Part of a small language model's weights.
Size: MLP 960 squared ReLU, vocabulary 2239.
Architecture: RMSNorm before each block, rotary positions, no biases in attention or MLP, untied embeddings, normalized queries and keys, some layers without attention, gated attention, value embeddings, hashed n-gram embeddings, a smear gate, an embedding shortcut, learned residual scales, skips across layers, capped logits.
Training: a variant of Adam for these matrices, 243M tokens, 7422 steps.
Each number is 128 + 32 x the weight over the matrix's rms, rounded and kept within 0 to 255. Layers, rows and columns count from 0. Numbers have three digits each.

# down: layer 13 MLP down (transposed), 960x160, rms 0.0789, rows 11-53, columns 0-159
# up: layer 13 MLP up, 960x160, rms 0.0878, rows 12-53, columns 0-159
down11:158106148114153115135174117123150086152133184097049101148133154101123142136124128103117132103081187095127077155109138150179156137073105152133113133127145191149143137110126150138144119113157152156113168124125180135190138136132102122137113109134131136119212165130111081094160156088164158123145162146121162068093169158138100150068111094154118113025130125079154160137135009145158104114131174113097172198131094130148146157169156101140145122146124145108096113119150131192124162103102103
up12:146117073178084045105105085150139187088141136203148082062129189145198163138163109117082097128128099144135153131175158107150097074128151130097140045138024168161140110123188149170110137128093090076192133128176097162138159078133109125152143152152186164119138063111071182142103091093148100194157117154164133140117124141111072166136182163136144181120112138186146098208080119190174155101072112141197079092101169105083075134114114176116087106135090186132176118158208163103158090105108105
down12:124160184070072118150147123178120113115118136153135149100123181027109135043182127119131110115119142131094113086096134129088138140154137136126096090163153158137138129168156095119087095090112041061107180156098170141048192175084132184136176059112121148126162093155157152150061084077127098079095142143092223174132152143127193176148095163116129137188127148066105131106136101115149124137148176112151065127188171160182130172096199118137139084114108121117124087082127095136125157160090134
up13:121074081079195150106126109163120160114088057145114151121115093126077159093121155102123159094067160100110108168141162115155156109146163124097141136133151106138078099128131120100093120088118137122131084134102156116110106124188050179117095089132087117137059179102114057113081094102118169140090174102134077133181114135170095115168166153135129085118154161104111137105101135188134135092116159136113146135186132080176099136121083158130095184123122136113185093084097163160135155089072158
down13:048148130126117098110116081175148102129131118039129123166122179122082142111136121152126151052135124105128164140100118157081130125162122110174153180138104129112196158048115118116098116138124106098111157091179138100107179111132160105150144142179154148112176110136172150144127123113129156160159123070133101135096115064170128161095117168173082120116050123106147156099147064081146145125136135186185145144100099107096121134070135167114199071146111118157063142079123114169157124158142145
up14:137128095034078135092116136134077131133176041118096139108164170073133122152109176099076188106135136099112141126060125100177116133101080108144176130102101147175086165121102075118199136096093084143107103160159127087166088174122111155061093061151183112121137186078074086143116123160229100092164143101117171133156130127134102113132148111237128163143180122144111181110123128150170181132143132115109119148141179104115117107107163118127138179135101093121160156099136110165158115167103119
down14:100134142103130121151135095140139107103151126168057096145160121158145113119112174172093132049075149123077099099101214074092150118098111192064136117114085114169112130166179093086075124090122165055164162152132126089109159148049093152075078142155139118162138134087145160131107144156163058145120169117124146127112126100192074121165122136106132084081070123116156134161142147188116163130139121134057111139138144067083109138087131101125101092160107145097164139067103126226117165127153097
up15:119120084130187082099089115126091128116152076208096124150123123142138138084199092108136117151112135127196138096101105113153117164085118112205147061109115162113081105169141138185146144152078147102142116052157133119141125086151140118174079094144128092148107148103081162163130138088122114109147094150130135098077126136191115104109115173098127159110155132180166124121138155132176243165107128062158166094158132103114169117125150126181119145153080120087114117099162201144138124166115130
down15:080104115135127152142124126106129165158105109115151084118084114117150145159120131124100094110156163121086125143175132164094183113144134162080138155135105144132114165158104096092086149166079084123124143130158140113104119191111109081120147165094098111137147086101141125092108147084149192129087185121202183087210140120101141121123130070182153113122120101166062196097119165090093173131103127132154098156107106127147124121143071060080107102089094130126083155087092064090055119092104144
up16:135092133114157157124110215114134130146133112199076088122140203115138093162118146155132147137085104162108112136145083109215144163126179123122147149174084127124095112081103124060148152108127073105094096101151056060154141199090104115053086079103177176100096109079148141053127148134175164131143104155107111152080073159102113128159152126172160155142164106089145145165147147109131150187061097108200139083137145140140148119156155108104125084189160136143149114148151103097116123092109097
down16:170097114164158112122122145178128153160080123138149183155143122157182139111121138129164113113074116073137116138164122153140115087146162118101077123143184092154137099100135190143114090105110120127166137173136136199205169112041122176150203126136130148177133138160111087166216155136104154104129118141129135208098131099111137107143128164126111097085095101109165154132149113137087134177088111059135110098071072116088141228148135123098150089148153109169122199132114100108065132168093136
up17:099077137084099095128121114113087095106180104149118138164099076139148134100153130106065211102089157099198098097105127090146165106144118181156165059171156111168126116128094133168078103162118140121133059169085124082134099189126128136133089161091174103159131149185106098056118086076111141136186122117075121147114129110120136122116146135124090151143137098160106149060123118122159163103123182090133066091142184136158090128103142133127080161160102093158139119069168153133113098130155129
down17:139068149174085076110104136132134167124104168115116123163121095133161092142162148143124159181161119120155131149126163142059072114121115119162173152127109094200106160128157144139154126126176159143129153141143148122111118071055144111123148152092137124065128092096116152144119172131187179154149037155172146078138073117129211138076149141161151108092165072135078109088124117092117148109091155101157116086150190166145140163134131105115182104150120127136081146109085071033138158122163128
up18:128195093121051135074175149188109130090133099124116115107134187159129104195114156100066108145105151136145113133135107128119107213142108130147082125132103115143130097145165121130140127183151147138127096169134155167081159156137124115169123132100110127118145166138118103147136117123147124157172071197125048071121132142134102139180198110127150174176152045098121063115116182106091168139123110149139050113191134113144125193133143144088125173118117140126151081144161189152105111090097125
down18:117140128153117138117063095145153143091098126121102171113074105196115134070103100132085061080110082153152157150201166102171110156092089112078096143100146112117180100117084116103143106094093132148102122073117135172120156133082150132078125153093159073102155115138114140126087092177131150101137151113143127149200152147132136064083101146117126117155167107139144174088106184125129097050089142149117126110127071124065130125156163103171098095121096078102088152164146111116101152130119175
up19:162143098148147103073141091141101124132106137100105145092088137103134107124161118078144155137127114148165139143093108140115155099136102129164171160114164150124127080107112149127131144108198155070114125114088139133145147159113112108129090146097213102114079094134128115124068075079104133175112147166108098121136146195145136115167146166127132113154172159129065125122130131105218140170136126104105152125157087119189105156149212112126128148133140115157136112164108114078143117163155082
down19:123117145150113104161148141108178086117153108149142138140106138130091120157114120133181155136101069089118136121144123070162114118179144104117151097119102128108116129169145109093167129126133119072064164170089101101097161097149162149061085082164109100188138136146138115135159146176125100147093090154152146165094138128102141074125115161139103090107100158120114089134117106071144139117107106154127125165157102156055126123082134153123153110181129070163110149130089116191105107077146141
up20:130156107145145126089206099128175150103184113192108082099109160152113137127125177139120130083161141105074174075181144118097137122162064137111143073150136080106170162117124144111103126128102036155164134073118104145123156094108165104127159155094161158170058149118128121147108056137137107134112109161127117133136127150182179172085080155166120106151127119150114107127101125103081136133167145118114132084094118102113090144163104119095071114129103097121118146173107149132113074127137149
down20:133085134144108146146099107166146125190108160062069158140140151174086166093123100097095180156081125160132095110131139063174180135090122106112186163080101159144126127113178155124160211089071150098167154104117122127114118158151097141141177129155102150123146134152148151125142170087124155188125122154107109125104115095121125081136155127109132086169091121093133111168121096163180106127076141111181105129108154140173149109094191099110148154123148136168174115111126105131190161087146124
up21:137145099155145133111147063132104110124127096124089142137100096105145102171128114176096144130121129113092152093079108128165175143153071216125110138067128130133120157079129158136225156155100080060124104079120076136152124163112114113096085110140155100132100162089165158147108175110145055151147116159141099121141105135100135094187125175095123111132120144147141129089147148156175141148047110072145125086108072124099125178135116074045141183169117124162170183146112117177191111170121125
down21:093098138127141102131134126118090133168130104101142122158149144128131096141140156102141119172154111124123125131094121130135131084167183117120144121109118080234152117112162104111077139126112060087101085150121082130131125166175091084186093180116040128158117151103143132145128106151151184139170163145175078135161115107147100206123160158122116068121180146164082106136149156129115127111164080168107099143117086144206171181108155118061159173117097147107199145089090036121130123105104147
up22:016130126152143130139102144106108145075071094128103097156128106132149151069199106122097181108088103150183151135188131123120103183110120130148139097124125157074162133185193114142113157148194154165114100147110135149103128094099097143086154081085150101072101134093164128061161107095054103116110096076082110087179055169176131140161129151157150150168067113138139121140157158107175106087106210089112117127147177123138155091123120106069193179139145124164119066138171179065164126070154127
down22:122145139087082149146149122200106115093136098155142115118094148129112116168100102123138120148070177130072141149139191087124078114093087161134117080076124216129121093081114148159088140113138160073191145129219102125090154108098131051118143150152122125103138106142112105190153157126144126154127130102187141130162115102077105149138153124138255105124115138167101095142143158095146157066147088138067136166142225217151130104151131098114150146068155128107080113136089133177124070158117085
up23:110134110131170081118154164101124130084178167150121159092153155153106148120146182061165189106149096160131119127107181134151099093083151169135186114160129198088040165145166142123130140104138145107145070143098150151126064170126098133165143152109125136123091205138142108164084056148134149183157107109193093149084105188110130134122156128110180093102092146158078129089144137201171159135101161123190091107164154121126138211114090095149068176200151095082103156165083149134126126082089093
down23:086120173112165135134134127131155097130157133093168072110148085126138132194151102150173111109092125100160109161158146145122108129160112162116130120145157168152162102162151157212136142139101178149138080231210098197158115133140110139114092159161151115203156077104125147137157083110144136115119131107193129101062115148166138153110139072117105115147110104170116143126169108117132083087141133130154211116124081127068141134103138125160158067122168110150081134153163174123154214158097131
up24:148127079102137136119179100096095162138105113148115128169128120125133104166183145061113145094122174113117081120163141087120188201125118116084098097124120106118105113096166109133130151118142078096176115118137186136146131122137125133167109155083136126101113058182090082138131060084137081101094131178116076121134160158136125150167141113121118100177096192114136146119124131220107127148087118122112140103127112144117106118134128098099121142144105051107116139159122107148179147136079108
down24:109111114086126159091113134149171121156140172112122144106125121134091172083173141124107088105168094121143068179107104131111098115138105120132080093114163158186118137104153157148174122103122211168106119202115115132168175146151139139086120117168139139131106094125106157135108179155135180131154160130113159142112080086087112109102095117131122135068156111132150099137129142101200167181110103134119137102159106172121097159086200145151144125133111136176146197114120097154079091114124127
up25:022075168121192156071176149177076125097086139121112064087126127066165106090147125133111149124089122169117123124092105139127150105159112141134105126147112114135122136097123115113140097132126166110140056110115133149135161133134102139154127154105094086132122146103129189142145179137134093103125178150142139081121160132171124151131155130114126156131124088181091181149096183130134171115138093150109127138178116119122143139137112150062151104139108125192119090066178172159144125147122130
down25:207166123139098113165087121114136106104164142120124173149171131175093135139153118158132088152190118085118142152165151116127099144109171090096123167134167151174123126158121111138127129141154129105115110145155118155134118158136143154110117119166158171164152093081185106124112085098170152230130101141144112172100090158128127112095127119154101055177178170121129132115110139124127116162156132102118111099049159090133084106089144129100099109155140120158142188147094142071091132105114088
up26:134051111135119090111108177138064148104162065134190172137082068137140108149162120056111132162126131138129136093163082096128162156106104103070106117152100109162158134134124119165174128071122085095146113126111125114181108166098083173165143127149130094104095173112099137141147112093118086143148136086086133162074099135189107137089174126123117179148153119150181137141149194146130109129165174133202122063166109120116079114110088098071126197088169101129161173134094138067109119134125130
down26:174144149135183091068165174117134094053183112105117154202091159143142143165143112124056138096166126139136103097143189105174157105118157176173144111135143136128134090116176146080100125134119081114092151118094126142089125156120108107097136156081150104121110126133220129197140165172163171104136169089144120178159159140107095071165140159114109072081081185133174108141115079148162145128198113128069085148126139114179155161152117135125119166166097112145138027150173119182158123180146123
up27:120093089121097131125121093169107184136184135125088084167112106138154110104085189112164123103185127196095106144122135120169171164140167173174137113176117128146171106159104158149201187117126154057095095139136138099128117074146109154108160128124083126084158121122106109060168132123150128116124147121166087140087157076171185122114120113156106132138139096183105076157103156147114218099116138128118136128128183123187092105140123150113137096178160057160122094126101137187170088146159106
down27:081149172098149203062089115100141155123135143093127079193117129102108110157122153139112108085172119200082154137147131139121181134119155099133149147144103129123155157166106153124165128104120135126124100123094078147122098140107106108116141127111097074127163139162161151121158146106157093089144052135140163102157196151118188152171142127104162114115073045136086166138082195174068114087106118081097123177099115095114137097121099148153151150110120145086090099099180130201106108148104153
up28:090094196123162144123103177100128139136083099125087136069169134153112081066115153128112147142137143087122124140133166151133149140151163144152137137162071149137086149132134124088131163147131087121143178103149103130145080122122098111159133153102128149140021127100117134139166130169118108137118147087077151065119152173127151179158139157131129147174156141153099141160138113143096162084135159120122121120199116122182107182073141123121073133150196105085159098203126164177174087073092057
down28:121052081118102181161121123076142145104116201134084108116172154192081115143160121094119087156128095103100122153124122110136159095127150118164150119134115082144126166092121169151179144147114151147165103105134114114056171077165115080155139133133134095158152159133133138139139213146070153062087124125147166131157149137052137117109163130155054169162167144099189127119127110147106154086156148083123123139120109121206138108177128192151125138106175172121122134135072083097100116168099143
up29:126147094136098148120151158139124154151130112081079112095117162177171175108104124114112123073119120116117131095131178119123165139130171115116140172146159160133074110163127157176176148135150126091106148185149113143095102105133145117184143148097135113084127114188158104129130087125157123136132130126109133078118151153117108124123194102169184178174125088168118160139152121176150130118166095115133168102168130167104075130129153133104114119117138091132116181170102191149155151090092089
down29:095095147113094193084133096153110088157139176139150117121142143094117090141148150111184128099135124153170177161198088063150095143113095124125141072088101132144083125095145132127093082075111132175083149076187113150101177157093056131058133153144137107129131123149143119122123152124141165164125117091112086130140096156130103094179088183130144150129155149127111113118134127119117131132132110110125140087150163103130116114172096093111101160147143177131118134122120051155111126157189150
up30:079103135085173149154154125132134138150113124096138095120106121085141125112106163103141141106107147111139147095104100117154106141124105130129124077097034093126126178109144114129125162122060109122146151179134045117154086125078090101134154119112083113126142160110154147135087137104181129104186085147058119094075129127148063182183156125120147168114107123126158154139137117132126142112145185132140121127127114124135158141132156104114146181151097153097180076135146164100176136139118120
down30:067079077128120163171079104097104184139095140091131143111163160124118120123104141128146143136110120153077137112109142127127107148188134143126209095128112118124177105118150109139137190159115094140138127132125150146150103105097177177188126097130146148144079133149165127151144127099142096169153090131129159149105142133117119065157147080104088151154082091079156143159138042139154130153146087118088142143148155180141154099109150132160114165121125097138098117130163104129149185115139105
up31:047074037111134139051143167172080178065120190146173150141072135147104093116103098151087068092142133160093095096088123131138180166175165109161120091166108094142052121088184173084153203072135120130176102075128092152092151155083159179096133143063091152069071164111179106098037123060105069122172150152157141103114086091095051141124210134238129087151145132151063084115125162160127087119071132115100143123206165165150053170059136205147101089178178085118186089175164151082158110176035030
down31:138123225189092111107120125074155122138087087122099177185105073118132191092098121137136159071177165126110212126097113103104135113197045141120093142204159059155136122099112208168136138107119158149166146097137070107179196135069155130156167091134138177071121128132069102167132176121138134094169100125080144052145148096098115154048160189091096148132049056122172132186102136145126095117110202131113131125065099132179130119126149191053130105145129176107151079150101089170047139158070144
up32:092138103098129103114163123171113132127071104120101066125165116082100145101139201132126117122115107157100148155120101123096147124113092158156167144162139160165131154123136142160134102151189166113163107156104133166133185150160153128080167135119120118177086141080152118112164083136134120175112145127143149162129124155165117157135111161133170117180145139171109181141120171088112195141160132111115163118178164125133098111164200132163107130154151097196140156130131164161148132119163114
down32:100139148177140113146145075190121171181102133078141135111120150090103136107169198088130156117127117112145146129133141114118120136120079137096092184115135123152143148164093146178158096151141210195119041138164132190095164124119073111101196134183142124191155152143155128115174147166105097098103113092116154117162119159129135163135120159149120113183137132112126157146093192093108149131165125113099175129116125118059103093142080148138132115136113127114184134150065120110125131136126165
up33:121151126146150175098092076177085164116092113188150110138141113064100127079133203147122141072135136105113183095113090152173120138147159141078169139155131172116136131110128146135105160120123105098111167202108184074102167100102112143108067128126126147096149109126087090101129146119179151113134109126162162112142085086139128160111124154154129112124118137153091167166058135114161164141150156110184055143141187133137124099173177189109121155148151100109165139152139064163194096131097111
down33:119044156124109083068178184122145086157051129114055123152114144091104113134111053134185119109175095121114143141150147130213109110123114089148125130131133078091163211162115139129132151109131124145124132144179136129155167146141141103097134173107113071116115114124175078158117123127138112096123111094110151144170159084150116130142093053113144154073098128114152154154114119158136085097153069100067159229110098160121148130127151153092159132048115114121148123063132122095129134140149138
up34:131092170120135131119163095091149173077094158108188132141146173155138141135148114108099144108059138131152099077100142180148150141156094161142192099201121102182110096147131113079089075129124109147046151120122078169096092170138088103154089137066155152053156146114103144120147156095120076124111122105145050107106116105172111124146195160151165129200141124155102134116079161158123195081121147118130071096158128137127104150142119065053148148144119138107122122132215037110154089177097172
down34:147129179106186162100104087097142136165030178094110121175141177092095101051058167096125101208107128165184154104125090212059171127179146122124130165134135147089182187060163161121127153077182125125179161090153077130102127096061146115109105147139099137143109170106115110114167157104134106117130167127108120143142106130082178110134145112150142161098214166168168160120156128117141082153094124138143149116128136202155142081200144133171123118137150128093114095241147091147115182182163087
up35:080072111092105198103155090111102128138164138108152110122102135096124111128093121079149134141121138133113089148066142082135170176137115079154096164141137119165126119102145141165123105132142068102124120187175116105131079144138108146129087155085108119125121121151116163153134121063156128176164122137148126085103117115125174125122144089135191134085153139156148142138181118113208162096117174109132143112172108063153165124144130142147152198160114176061121099149096153092152126135166074
down35:121132188155146066079161148122135148106128092173106181136139153115120139127167111149112149054112153130107161097119148091118098074142139109087123129121122161126128124153151092101099137130114129152124132093109088136167196143072180103130146068105149098140132100146148187102116143142145102111122143135125124072149112150136128158172125193070114143135196128087094105100154125080079132140113103151114112158139082123079032162122086083117106133122135090109102131134124101171146093102074134
up36:112172106119143110125154107130066104136143131123065105113170155157188182064130149146124188122081137139149096129068141137158116098129123137133137091102122118134121131095122233161107140105150097141078077086156152119168097150090138135186087171075164101150119154106100080091145125100100169099130111141132053131138124168139157113144086170164152145148080100109134119124163161196125176111144164110126132121192121116147163141093142077128069127185152156156115165114143155133139135158213111
down36:140067201120073132103094123073180099151123119160178136174151135102105115113139087117086114118223116151106095143177115111131146124143133142123110136109084115117162112218115083084143111112088127120175141166119119128123179095124084098101121103138087150103171124142105122179124123120146101175153139149133195174158121105119138091108122098083059107156205134157110143135024166114118137168126108128155085118133105120135101148117127158115177150130118118075135113175119100130090124089091146
up37:134060159166149163127095142125132150107158140205154133172166163067138097117120122159052091116164096115116177104113117086112107176083118177091160133173105153113074201176090184054147180167120096225086143124137081111149119169068144084121080066107155133092117123149125106141091154140112112088129176139108144151099129171160134057109132129157177141174150138182128089153153148130122101138088118119175131078114108100153080185111074124113116148171105084149092157141100115137129158140128075
down37:171096106092148145191160154135080156077191125115171109049178086137118132118081171065158163084142175111117104165195158105152113089161176098108081132110161142137163118155075049138144116140133151075100136140158076146115186102131145172140136152173114129100171150140171109169137146165124155140129165169080129110139113116084171072113140108149153123175107140123095177048145171133156073110090102186055122115172155102185106120116141140127154107130116120121100159130137184151159136125108094
up38:125100123139081180108119140120148151104144098174132068172104136082159107125108131100144146158122077139117147080098121101141101095071131148127089150185120116195113085104112150102120136108136097147135144149118101152161169188163109170091086153151067138132124108092135151153131134143161169102140131138078159128088064139157142167139152166061117142153119153140115075149097134080161045067154167132146131108134126082155155168038150122106109158171108130139153146209125140145165121076163098
down38:198107165141086177136115121093122151093114128166130115123129169101163124087138143124144145165144099151116136087150097140119118131175115079124109099192164140126142156066116184095128115109096117108120098142060104124178129148120159094129131148142072089104180132062090102158158099189104115112068160129118169125157159166138108203123151065131063110094128171081136136138153100151128141163161077210088113119080167133160145134120136124123179136159168163117147181170170065106103150137136127
up39:106134201110032121103074145132149129132147118109153092145132103132143156069106087114135106136091086175150128144186119115158115133097114099159150134142056181172134132095160186136138119139098116125133139169073115082166129137148130142150082126131079076113159128078094153073149121162188146195127141114113142099086108118161108178131170127145204113125160126129111114145112105128163123128098104111151060132165132092142160132094167128149141157171140140146187110167162147172128114099111137
down39:074125123105170105145126130146095142069182101107100135093104196148088116184125077128122172146136112065091117096102122163176146088146093131132091093125149112096101132170138103114142142131187157152153073073123084131158112113156069075106173161106164144150157078177189145114130090099083107135114134124100101123163136141148133130148100108075105119130103113073107124115131100120109163116139142124134180129067131075086149134117151172121129100100078115185094142100113130180116121113173123
up40:135121115208140073079148089178122143172115093164133125117121146027139114121119098143125182111124138128141127131071113096132086123132132122140152121170123090146102135137130157127189145087090149079176136161084157160106077108157154128137119135148105064155159139106155125133110155108142117163208163180143138096166131136180116132106127168146162147149108122166088178115093114192184136127072104104120163130158141099150105145147135118080152123114177149110143139118082181133144123130146155
down40:155140107061113173130131053165167110125123130124080069093148104104082125142125121096081167089110094104132111146098172151118127095146149115114183153109129167141149155080136102188155129110153106125121093091160140136140109185122084147135119166190157131092151174117145131123086141116098114143161099133150106117096131155113128129129121118132166112187066131099096120161161052088127193151151099101144098180119158074165120144164126099075088122112157187106152140167077112155116130159141104
up41:101125208168088097099115161191073164160136133152085128142143111096177092109172125156065137150212123104082115188099113122147117141154100157074191128123114157101087132122125155069095121173191149072059141136142162110142137137121131094132059075113138083092094115107090179155157089105115076158111106163183113190103159143149152113148189073160188166134170108185122132057103187144164133085045154129172181087144148097108138182148085143191137090154144099119135104147120115145130110167115023
down41:148102085131097176124131104134108177062070072142114104063133101167169098102059081102100141162101064127091075134202099100149114133094111123129093130156101113096143096194092172151123083175142147173123061092115194130191084082116114091123105122107213142115172083168142078131124084146172124090179119069182183085155106182142157167116105148115111167040215163171157037141151105134140133109183067107075196154120131092092091177129147203123137116101157172078115108118079190112158123147054151
up42:135116124115154147109174144187096183084153175151107115166130151133156143097166162062115116095105150140153125137092117112111162156124111156135177132140129121118152120111143124129138129157118144125093121153106092118123145106163110116127152124142107125122075109115179154086138140123157152139080149152130160140097136073154153106109139125155116119082180152139153120129062111108130186121136136164149113143147137136142101102122114128080100109142180086169218153157117100081124122146128103
down42:127143106122108154111112118130187114062091118197117180127087055097105163111139114190105193147116112134122148126143143111137168108130131145091143182151181068134160175124133132133116109105137095129084145111119132091100084155107127135114114140072125069138130120135149117117158125128157138153137099115141146111099123149079140153183137147125176155124096127138144147142185189098106103134121119116138146158147147174106118105098126137155126153112128139060088139107173150172110153107143145
up43:135182125146100113061062094146097144038140120146136144141088149070145123156113163123097157114146128129145130106140129090126125094107142109086109110182108135139130136066160142144132127054123095116103131124153142124092092106085167118082152082156124102170090137123120134172139154144156139149134128123168110142142126158170136072121148139109135111139098134139161143109105112134112050148077133130140177120141138074130074152116132156128114130176158196078130184176108136128102096122093116
down43:101164128080129136126181118118128167153173098066151099103079145095147073092082105190138081084125111163088160090124095139165105101150127107135129172109140087153096139117182096123120086140111128129149136108166139121085122140136118116106149164178149103109148117162169191112105081121096139143146108134095153164177146103178118137137136136119149138116128092165090106103158069136075158123119087105116128094178117023166135156123166112125117165127142155120085136114130132121103120164133120
up44:127178125145218115093178148104118142071118112127071128149072105079131150132225136110078075158145176096114118138155056145132095126157095168153173087186110102167113170120123139093145172113100111110118119123127152149113099193071157118192125129129150094181137147158172152147109071008179085121190211137116165080151124188148075125152153158171130196137156149113140144179099148143136120147142106164138138139149118133162173106126130089177076101131144141117144086127169128129142100123147096
down44:113126140115134102069145110188109166124171122138199138101128138121167175111132100130051132114141094109072120192159152120047139114126126096064115116095145104165161142154150151138189097118179110142154093128091110148047155076108119081093093154120127140154104109137158114124108128088097164143162077130175085076105158161163102155097153104130148034149105139108115170083139115141157105088112123099077124145189098182124125096110120109151192078145074230120109115174126129140115165146149152
up45:119164104180194084094179115136132156128120138139126109123095115097117139162191152053116106105102119117124142085139118153111121168063109123221132132130116157093148118133141127140113112087100127105141134083148109110165186150164097139207136139125103166125106170080106054106127048091230147158164044216033096160169150140153107127180128146152142153145117140142083124149135156173122146101098129120103108108161181143123112181125112092162094142198157063077119126141127106145118059141083146
down45:094135120087142159111111141160111180093145108099130095110122121073107149155152112074117110104100121117110129147068204183133179148140123132153199078136147123119183101138146139152205091109176210130154097148100177164129065162122110117099130173173108131135071127095128134048168121108130140231083123060162134121113120119072118144069102084104158150096084120182098154080059087089081123123130086067099151151117083203126107131082094077134065100109110115120122123128142130166131088115124103
up46:129125090162126206078150068101122146109143108173072076121106119137162133127180161149114158073074095120121111092161087120125110123047126150118094131126127118150205119138187146155099122137181161123147144079139059137142130127161130142126057123045151117131077091140104165063104089109129187150099086141115067150132055133127156156147142098097104110147108125112053086190148159092129179153016161091150102108152098102156194162119163069115108189181108175181136115185125078178099119092086110
down46:166146108111151144142136148095171210096167082120085135099108198142100110117142042132107153127180147144085142150128094119136135141088096113168070095143206143142121147211066144144116162120105133096078115105121107176118187164118134138124111146086103111115175100135119117193151153093064202123147162124196089170089085081082120045170133084157110120068159170181096096130117179179151163197133142036052115102112075099127122087123117184125154159103110108163083136145148107156116106146115153
up47:133098121085194131136155136194067141142133067106079106094061164063096095161130103148092117125114148206138123079142098061152138144146062152138141137149120126137129129108184192124153155132089132128111120138121085119104151160078144092194150153115107093058066152096125093096136174112194117126108144089136113131155099130127113200160126105114112117122098092133121097103133105129097149131119100129123101082140164128176159124062130108086151161221076148146159143206102162062164118165155108
down47:102116144080104117112128144164141079173101107133120076160119138173093112102124133178171141129072091135103153126186136151074102134161102151094172165148108045179145183102152119131100116101124170104211182145162089102149133139149131117127117166122106127159106133128108189152121079127151169117186128078139123096144146092163186082126132145152140143155091105102142082146157139152157149103165087119078188020131136147128156051207095114147165143144135111132118094112142082146128150194142114
up48:097124129093093155085138124088142110107095047138141139129116140103115089168160125133128122093130154104139138202122092136100120134138114121154178099136076145089140125087140181124144115084077156175118024168105057142126102111089057156163139099131203111034141154056083146066095134160171085116159200080056116056142146174168082189255163124177081150170098145134124188131101150104124157157135162081101182127169156133166109100191116111097161162163113167173136106154156147159098122096106150
down48:084090170092098122070179063104138139142108126130083156105117054082173134130180186092082151111153105127164128117171076102174089136143125072093102158186136173125124153145148143129116091146141083068088135085125120153193084140151191163200150162132128152161131186121168156200103074101158135072168127110196138052128090083164127200076100131128170095101172121172109118106134186133184101079101168092142171159125110162146168054162126120099184124150174142110050170192118082082136163122135137
up49:124124220132110083097159144146118130116140085160124108097058088111131127068061138113113104084151121129190086123129121107123144152027127103119140128170101107093112096085086097121121075099106106119119126176071087110128166137111072169135154066111126094122152121117122174154103102110156075226155126117097107082161128142156135134099106116154180118089141166129046128103112119078133154105085109094122115116128131131115116171138185087155082129103097143098133099090150122151107132122136147
down49:152170049108144147132082099146084063118104092103133163101161170119123126152132130170085095164136127119094104116131172133133111099148156109146134100097121116074145173159157134177140177096197119137149159114114138179144151201100166121101064149144095121131156118143149097089153119127109151100114099107114208148164174137148133129118098098132145136093094099104144122113138079154120060213147158133091151207096064149105173152117100154175092115147130113123081137101067141158147102148126103
up50:089150089115132125094147103137124140105155152106132117130115147066119168158086137105106172135096140145173125165079161164156104196165121121158125097142132143099129120113149122063122137118138176165151034119146156163085113153151127127105141106063129120120032184143144138142094129100133094126101177123162174085135179101110128113196159135111148152167125056129100135133139223105168126164083140102080130120190101093123101144127117143124164184146188100136139056128108149150165113117086130
down50:137078147121153102097090148158160130140155097137122106108157071094183130121134124100101059099145109123094144073151118145129141105048187141126122120165144172170187150079139112106132138131163070061150177150155112106129139115127150149137082104183058138138164102073120152135139117092181097147199155170091142109114055188097098172136121139108146104137170133173131101168131125153092165073153163159146185054061145132105140141120132118107135121120098132123132102107154108073083160181118129
up51:149137115115195104148132156097136178136125127177110052148128166142138157171112148065126155117101098102173134097144093151177085153141136181134105145149118150110137066157119106124124108142139130084091099094090098137139158140136095199155106129133173116128133120191128096171147087148116105120148141125080121128156143152149123147084123138112105156165142157143124067145084165120122141106180127162094139095126116143112095168148169145119140172125127092134133121161109136154091061101131079
down51:120160155116148113080092162116201099096164134146148172116089100065099111134123081087080090106121125130154129090112101124137177100169193114129086175168141125050150089086121129179131118120096149118163107106135099098085122144129172164116140091186139131130128093116154145111120136118152125109125132141096124136116076142070141128103124139068161129112129162124134081085100152142122119106084125087133165094135159113137149117132099088088113142176119155112107096114141140157139119107181140
up52:123142105109129141128192182191100181082063089109103067077117131174137103130162148133092068134108159096114099194203093131136178081135129117148117088169105146105063092138161185139161176147130128118019037060087127098060163156163102103124127082163159148116136108120083113068078067000143103147217088124101102167120084171071194182179156109125162149071183094110142123183126203215122199130142171149164147116144147077192052069049101113139065112101104146079119080167197195101113095076122144
down52:145074144150082107081159090097146141156139173145081083121115057124102115159196155148192147209150073097124100051149112132089146236143154088089117109139094144207154117118115073115067152122114178098135174143135068159140100141133146154114157097082184156121189180171153155143097148054110105170171145115141123133112127126144122114096151123064147189220108132106058162053130238083115160137175083195248136193148109190171149102178114067126156145076202098090191181218135157119178139097021107
up53:111104123139159126149129103120171125016115159113126101154119113069173028124150142140106152114126116147142161100121151128181112189083152185078100142120108164097102114088111127063134169071160165131122140063092126128117087101102105185139092078119161145156113093150178150143087108096146096091156144162105134149090174225150078172115168147169183127097125103151143170131126188114116140078072067073168119103166110143146070157128179086127107102157145034109146120097136134159161118131188134
down53:174145125186107091135094134041189121151117186118124083105120149103136119101086156097121146136122113089108148172090164174124141199162168112093142142171160156129191107140144103140187148099113147134128096103138094119161189100107131153104135133142104119086034163131154190111104163081105146150158077119190118182108167152112158112165091145145209146145148125065153188102227143081092102115122118128128127083176118165153058170136157123046134116113097105092069151124112134162137133157255129